Part of a small language model's weights: 185M tokens, 11292 steps.
Each number is 128 + 32 x the weight over the matrix's rms, rounded and kept within 0 to 255. Layers, rows and columns count from 0. Numbers have three digits each.

# q: layer 5 attention query, 128x128, rms 0.113, rows 0-24, columns 0-127
# k: layer 5 attention key, 128x128, rms 0.118, rows 0-23, columns 0-127
q0:118105119127115147107093129108205139104065087114124140143133144154170113159124082091165100199137115111095126144091123083114149192152115095129121147060139120084122135134113143114125128100132132160110158077125055141162176111071128143115171110082141112147154198209182082156078119103131131147110174115104140062123077161203227203143128099125112159109102150150045172095141201077114091140129
k0:141158115123121130162148091139132127133100124125111110128100147094082143109134121133151145109164133095143131077147153128109114103102123106136163135142104115132121116124159123096157112088113106108171171078116167136118170169133111101109132171128134153112115134137102112137134146105123143128120126132126090051156157183162137118110105134153137105138143140125127153171144166152142117118106
q1:116112105119112171096104075118184134126051067077166140125064163126139129145176100064167069202135116114095147120140118060136150086150125129083125132082147114129091156153104154110148152145151148163127160102126072117131197120061177147079117167101159116182103201168180097144066115101141132137110159128157157062131045149195196219167148129113116129088118188189106136096142232089065084139124
k1:163111103125138142145107127136126130105159152115150100119138133136153158136143120123107124147148125130139156130144118102132147115132134142128132148169151151122102122115124131142110135146143162154109113171145097131145132114117146144132106128118134097116137106121146114091081141083130129103167140129159177127088138100095098131105109132128122146142123158099135146119138103117116162130150
q2:139086095187122125144164098133094162140105108107072103163076161091128106206123151146177173092148094079151075079153180128100096125122108118045151144113079113162168139163156162128147085024138096091207131115103190133144152193155154057122131196075088166171098119139078117125140189083126185175125141087148059043166121182190122109124116137191153117124153088120158230143161174145151149077049
k2:126140144140093092133154151114132128113139130131140133145122121139140068142119138143116106132099137128105116132115122102115111096143096142116144103156114118126130116122113128156130118130136114125122117167129148138122121120128177110129109130112118158157093124079113093110132153125164119128121155139131142139142149131129137107124130123115157148128144116134158129100145106138132146136148
q3:078147124138115145138143120136136154129145136152136152133098086116115116132113129142146100127112121127131107128178107173127121110128089135142157098151157136153137154113105147151148120148098116087115148148121140123121124157118160111126111134117126147161093095092135127147137137137150135118116174173135104141140125115152097129135141148142144130127138104087128114102106143136134134138143
k3:201121084000251214054037112070223086107080255117195135000157183187139255002176076035090079110255120058045175236005103108153235163000255112151065255015214059035052026159111116117028255069185255255126064103205008103222150027096004230146255096209207000039255255255255248255062025162000207064244062108067093143045159055105173193102049089000060133089000198142007079095148116063020078214126
q4:115078116146120147151141077155163153177048118127157129121081113114135136108148137090129082120140119132131116157158157023098127067139120154114164108112117109150134171166133118091088150096158124143152117071119121077154179153065188135101107146103106146166130172152181138153106177073107171110122147126133099097132071150147135154137151153147134074083118132149109164112158163114093073118123
k4:130104139090165110070138127115167118154143154101162152079179124139164174041141127078157096130076153120094090166091133108155143126104187141126095151116142191106121139137061094088144217142118127147114114125125126119108162077103120137131159124127141130108145146130149144168176121200104158091120114169071084156134162101136165096166111082132129137096088129121128059108083106120123059159164
q5:043119120209076095193193084187126139176055057132077129215073134071079056178111170149171165068121048158118072119196178102073115107139059065124227076121053073203211179092184152141146054048103033099205132102085211066138137239167180097111093170055129202188068119086120085136141204098164217143099168058148069079163077187209092099158171231182164132149171054081166228137189233175192141060058
k5:112111148172093089161145140148083142099174083105095130208127097128151000168124147136139144153055161169174115095181135125123074073212049129119142054174103179136136185087122141101175055176114043055132172154101150139078099147128208100118039121064078188171083047027069084043130177105204084157077126154151185124152108142116107106138146125217154120168227113112180156135115124125166152089133
q6:116147155118145117110147136116091112143126111127123134125139156112114126108122133143109140120113138156102166105119123142126117113123137115131120121133122122132142123125152109119148128182120115141124150170113114133103102123167114155114114111159172124106134131125117146112139121125130146106147089155133136156116125115089135099128122156120108125128135134117147105144159096129127129144135
k6:106144050066164223071089139109173111142103192103139135000139067172129255054123049093080097073208108058114175215061116142183208223037251101167066231052235120080110040202116108150079255104165246248159032089156106105171170070056036154132233068141171007048236198255187219248155069143024150081212123090084061164103112050069196205120054066048114137103019179088090042115127125100036084201127
q7:182196103077135151103049169110186107072142182116198119083143110205163169054157073058087032154135124134117179139118098131176186179108167184188094163128218146057071100142058125128063213164136175198105063116169058137171118063060090183171155070150124064072221114135216181167097076170135053051211152173104186239025112032102087162131058070040088164094073234130057059099045079055074120190200
k7:121124117145120141140146111136132129139121110121133134128123115121105108142127141129161128137123135140137109109140134130127116124133112124117138120137107124138135147124150131111149108147115115093154149094121145119116135139128142124120110139107122147145134102111104125123131140116133144146112100120121138114138118141122120148125136134141119119131166106126144144136132121144143123107120
q8:147147143098116115111159171142117113133140144197158152104127118140111123126124143123175148098127193172101104079091111134078090088159104115203128122134120136123134131169066142160121134148114105114047188159119089167134074117147147129159131098117111100105168124127093119117094190171136129116131152133136144169161136098075135089102127101134169123121186115070134062128113121108154168130159
k8:148117118140109112138145122133105162103093100054159138111119190107142154119120111168161138139161108138130134142148143114157139130124116102081142137171147129130118126113145068088154108136135168121138093110175148085109187114113091118089113147124174175152096141101117119148154087104111169113108133130143104085098155103128189162147108171123134097124126135133120164101154118162170097126131
q9:121088148151074144142080133137149111155084096139121146139164102109125129085091177126105052123162114083110122150119114121152133119152129115136136067124107143112113129162123132089154114134181132085123180102134096101140183106119127135128128129146163126128106147188125146187093120101120106100102095138162133124167179108166154117154148137136098081146139144131134071136159169097116147132145
k9:111161091124179131128128108169092109133137163120122116142100093151109114139163095122120165113090118137151132098125119153090156128149146177114114150144098074160173124135114130157121131163134091132155130101133152127138046126135135165136134120152136110134123096110159131186118110123107132146178130115089170111091095149135121129127131124137089117114112110109155123157124125186133153150143
q10:139102137121110075162162116137157149132181160136114112102092178161117139125156156146090131145138123162180090104143105111129139128095109150129143086122172121132149140119174115108131112151099150145193156163167088140138168127135091105141142116116148112110121116143101053140184102114110112092128177117106087111105107106139118123128128134120163132133133157116134142112157106122123122120141
k10:133136130128114156088116139103113147114092192134118170173162119112127116183107086153148104108126129143120124116164167111123130141114164089109127086160137149135109116119125118123110107123104125147104146150112122116126107161108146137074106141103099139063103092132136141105143164158133123157104120149163179143096119144149126152141101158108101146140128111112095126139141153102118153150099
q11:127086136117132115139156125183128146101107131120149121172138086121116139081103092104121149146072129138169137105141072110086142132160136142200111147127143081095143118090134085141123151125107116145070073071123177124120129115145119112137120104177132093141152175098130100134103145148144122134110118129149147128160164150115126100123152143113144139126153153072169108120114131115103144162160
k11:147149110133133117147113152082112117183145127149100092113134101083122116135152143109116102109156095175107178118127139113167091116115128120094169105138127145173110164151107140154168101121136147127133191138164099131149125100137124108133161156095133127105091108114113167142145068092120132128086153129156089122100164145131118166126132125122121129136088119169128161107125130150125133072134
q12:204150187121122073093133172139175095081121096079102106124061078155124109096090146147103151110172133102115161132133150145121146177150113095116141099139138154114151092158098179088113142107148140156137123178149154141129128175147135150142114184190125128098125132132120122100129153123158056149142093155164136129117169089138109117167084081137099123103070113159145107123162104135131123104071
k12:096119097116093113131146098135094121146157176128078119154175069113143130067118151131110096138094116174156076136089124144146136162129144137187131110135131118130139159081150085172176114148107113113071122089141101114144140111119096139137116108100126138129115124130183101104133119168123154099122175140062194151146111102086144117143112154162163145132140109170123158107114104133117134171134
q13:147109126137131082115121120087112118154100111097100129155177113147145119119146098161109073168114095145127179100134142159145115097150093142099123105135125125099138123146146140161163140180134117131119124112140111157121078106133133136167151122089130191144108143155154106120107102122179078168123137156103116157150164111134152126149178115135119115096131142127103134113096126138113153139140
k13:125131111099184120127122132199133121102180145115171131150106147098126138084094157122138134093136124142126128168119111119097113093110157090152142180102095090127088133140126101152135159108133134129123091124104170098116137139162155175139168121115161122131126128084141114156181138128167114126173116132128161130103075121120076131116114129106113131129123122102108130113119104108131111171131
q14:160159121109095156117130154106154108086104109135108128117087151099141129141157125108195110151179101158045126100150126149139178124106128105094147133080109128132124111122151167063143151156141100160128162111156133184173098139132140095143105125107158138142115133141123118103122147106139110170105136117169177113099119154110083147140135109110133149140106166136128157128100166122067130091129
k14:117117137096149133135085130131113111207160145111099153116113151129150113126110137136108118143110126097157103166127108149112066127156150125121133173151088142125145075157128111135126115113124169099187119163132131087126114128110118130110185105148108126145146129124142151131090091152146147154082163132101133098110096112111112123123103132152151150127132145112127101141153111113147095151128
q15:108152142143112107143139120137177154091150111132086163094088094139134145110196079129159072099111134110110152116126127094157122111118107141112169141142135135121103109142158116159128135109169148126144159169085143093133118137146086175125128106077165114168111124120119112094102073146115137154076148129151137114056100100169091138178138137175106110093161130161152101096144148092099135132128
k15:123117131150107169079153129120076111114129161089127118107136133114126126153155167111139146105128115072114091104118117166132099154115095122099145108147110091157120156173129125139131101131124111113150121109124079145094141182126166105130116108146093135125111147172129119133113102108099130155128130145123132123190150119153178089123110149124181171165103110140131127145138107121152117117129
q16:138132157103118099094165181115075140126131126089104168111133154105110110113096075171144104125143141113151116129139106146086130120157166108145092105127124141110170126136151193120120100120132159146107092157077094114147106120118104101150149183110134142154144123143103161132160139150148143130117109161143163100123159078133162117144164113137095166167147145134047123156074130103131153115133
k16:110140111121121086156135138133140131100115139107127100163119103112120150145071193131154116134130134113174128115101130119111117140133114078139159079170114140146113115113116144171153180106094121121105163073137099137175133106115129114148071119118115155123144146136127102134168170133132120139141126130124167104136113141143142185149119079086142109130147117093111160131200101126127147135119
q17:141106162131139101139139092161110130122147141100140070166117129134142120109134106119166108132149136135163143145144118082098130134096100089123121124097152122147149109127100131111131159121135149118132156131118130087136045134144150161102150084143122086198152108122114167160146109184142071071104126127115144102150147114068145083151132150162099136154141139125156149120115119121104111113117
k17:083117127147118124140134116128183137150144162144150165119131145093121100171155146107114132105123150135087116069150128136169127134119154146080151172136130117144146167144130127136153132101111142127145118137128123108122140123136109117133110107123115118112150166096152066110124101153123125157141169151135079159144112137147103131142139112126152120111151096114095100105149145096095092148147
q18:127155124139131171094135092146089136148085139188147178157151105111129141104101117134106115099115103198111129117120113077120154131118117151141145155121131085116080132090091158122153101116089106147111190116063112143154143111128091125156142116127192094138128127132116134133145110155079120163108135102130111125162197162114125130108150161150166194170131136086142180111109148121129109128125
k18:130148109165137124130101144095118096139124130155140145132162158101114096159119142115165149133147100143137132090123122155133163165196104138056114112130124151145121144188116149117118083103144109138152121138134105139115130124145115114076150124162127108103119094136111161082149106110100143093111131123131146096137157176130130096119097106104126113128151115100149082116117143116139108074115
q19:119146183097161131113139107074157135169094115149131161110148145121111140105140160151136112131137136159093149156117178111119101097118123103129144138130113113111076163105127140079123123203066151140143136117137148192123084109124111081127105138127141119149147123088108148149145141158165121119118120167155095102118092101142173142145129100143140129142087131141153117147144137142097093145206
k19:113154140155102120103116130180103069176141120149084131128120065137148150102118110130097143110121121104118104136134107097145161135110173080138101071150140137156150114130114112122147105151153103107140145158118131093114162120112141132153127112167132154106148109153114137146142141153085151153122147106118115098135133139147123127144120146114155102193156070123136118127130171127101120105074
q20:107068121091132158130123141111111146109155079161089090122113105139131101128134098131107149124123167151109094177118130123130134141188169133139114154112140123152144168134174094122137143146139120128127127136131124087128111087171111132111141118163104117152143163149100123151108075140127084144074128131107131056158171128113135175154129093121138104140115112167096145181096165138124072118099
k20:132132142129094133144062161073146121112144141158100100144130068099149112151154173116109117113114100083151141104117093149161111127091152165089123158168115168118167101095110160140112115151147114130133117113149145153108057128146139135135119145111120116128150090109159123154119148124145099111125094140104135155102099138146102102150100097199153153124165138144157088118140114116140132134114
q21:175061141130126111067135157149074189112130112141132155133112123102165120155122096133125127102067152138108090146123146155110126080121162150073114151131108147149163111137153172104154129154149139134143149136143125105125126110110157108106112177097097108167111107146072106096137118074186100139158154166172096087082105125120134165107118117131165161148107143121101131116140115111122142167121
k21:135125132154160074133116098111185148125110118107186121142107146126128146153134145102156113144154127087101130134117120080138105094132074130129122180140152140068111142091096095174146144112097102149092082200147117133148167153114151123115152092109148151121140161096105117117157170132099102130150101089093162121114146111165127121135177098087101149117137121107153113094155148096126122169138
q22:066174120182129175139102099081120147108128161168156165117101120145072137188128074104102095169103049121112159068175163130108124103144124157113153075133124154120165123093100140102101158160114140140139103111154151156155117121084147139137114147114113114135190155137129130137085163102135165122127167140086094169130115133154080098157137102132104115091101087149146143091145121133099162093106
k22:104148111096098153106164126132143117166071111140089138101142112141132108109139109123170166114164132111185082167125119119123163099081153111160103166107125118123111123152122122158155103136136161099153154091117136106127144144148112117183183165148148126137089134173152139157171117092091183130104090133148115089151159120096104144124072139100121081171089163125170161141125087179143097122093
q23:198141137114163186106125146089092132128128123147131116138119109124119144180149152146105158140066107092136184135163125132088128144153109102141103127153130145117106105118139144127130120154176105149130137126141136166118091152137138131115072096158150112091138111139090155100122083169151112143115159107135133136121109128111129163088137067077132094110177083198112083138118113118133149132105
k23:139139112152080124125111110162089146091167119108118124127159123154163125099085114179109108135131156106165112147060153159156097153126080144159109121117147113127150150150093120159127132122083140106137125135104154089122085110123122144124169115111157156158139129134130132160167143108133167119096115135112083123148170126134125127153148137149125137135112124080134094116081087151154137130136
q24:081148149119131111108176097138125149145080066138140184100135124105127148108101122093142089156075144155130143066135149134117115117116086128117147112150116123132120140147115155165169152140107089139092118138125127094135128132118153133149147176149092105180094175122170156164127188114116222083136149121097103097169076120147166161145149140127102079078121127139039155130137123164084074165150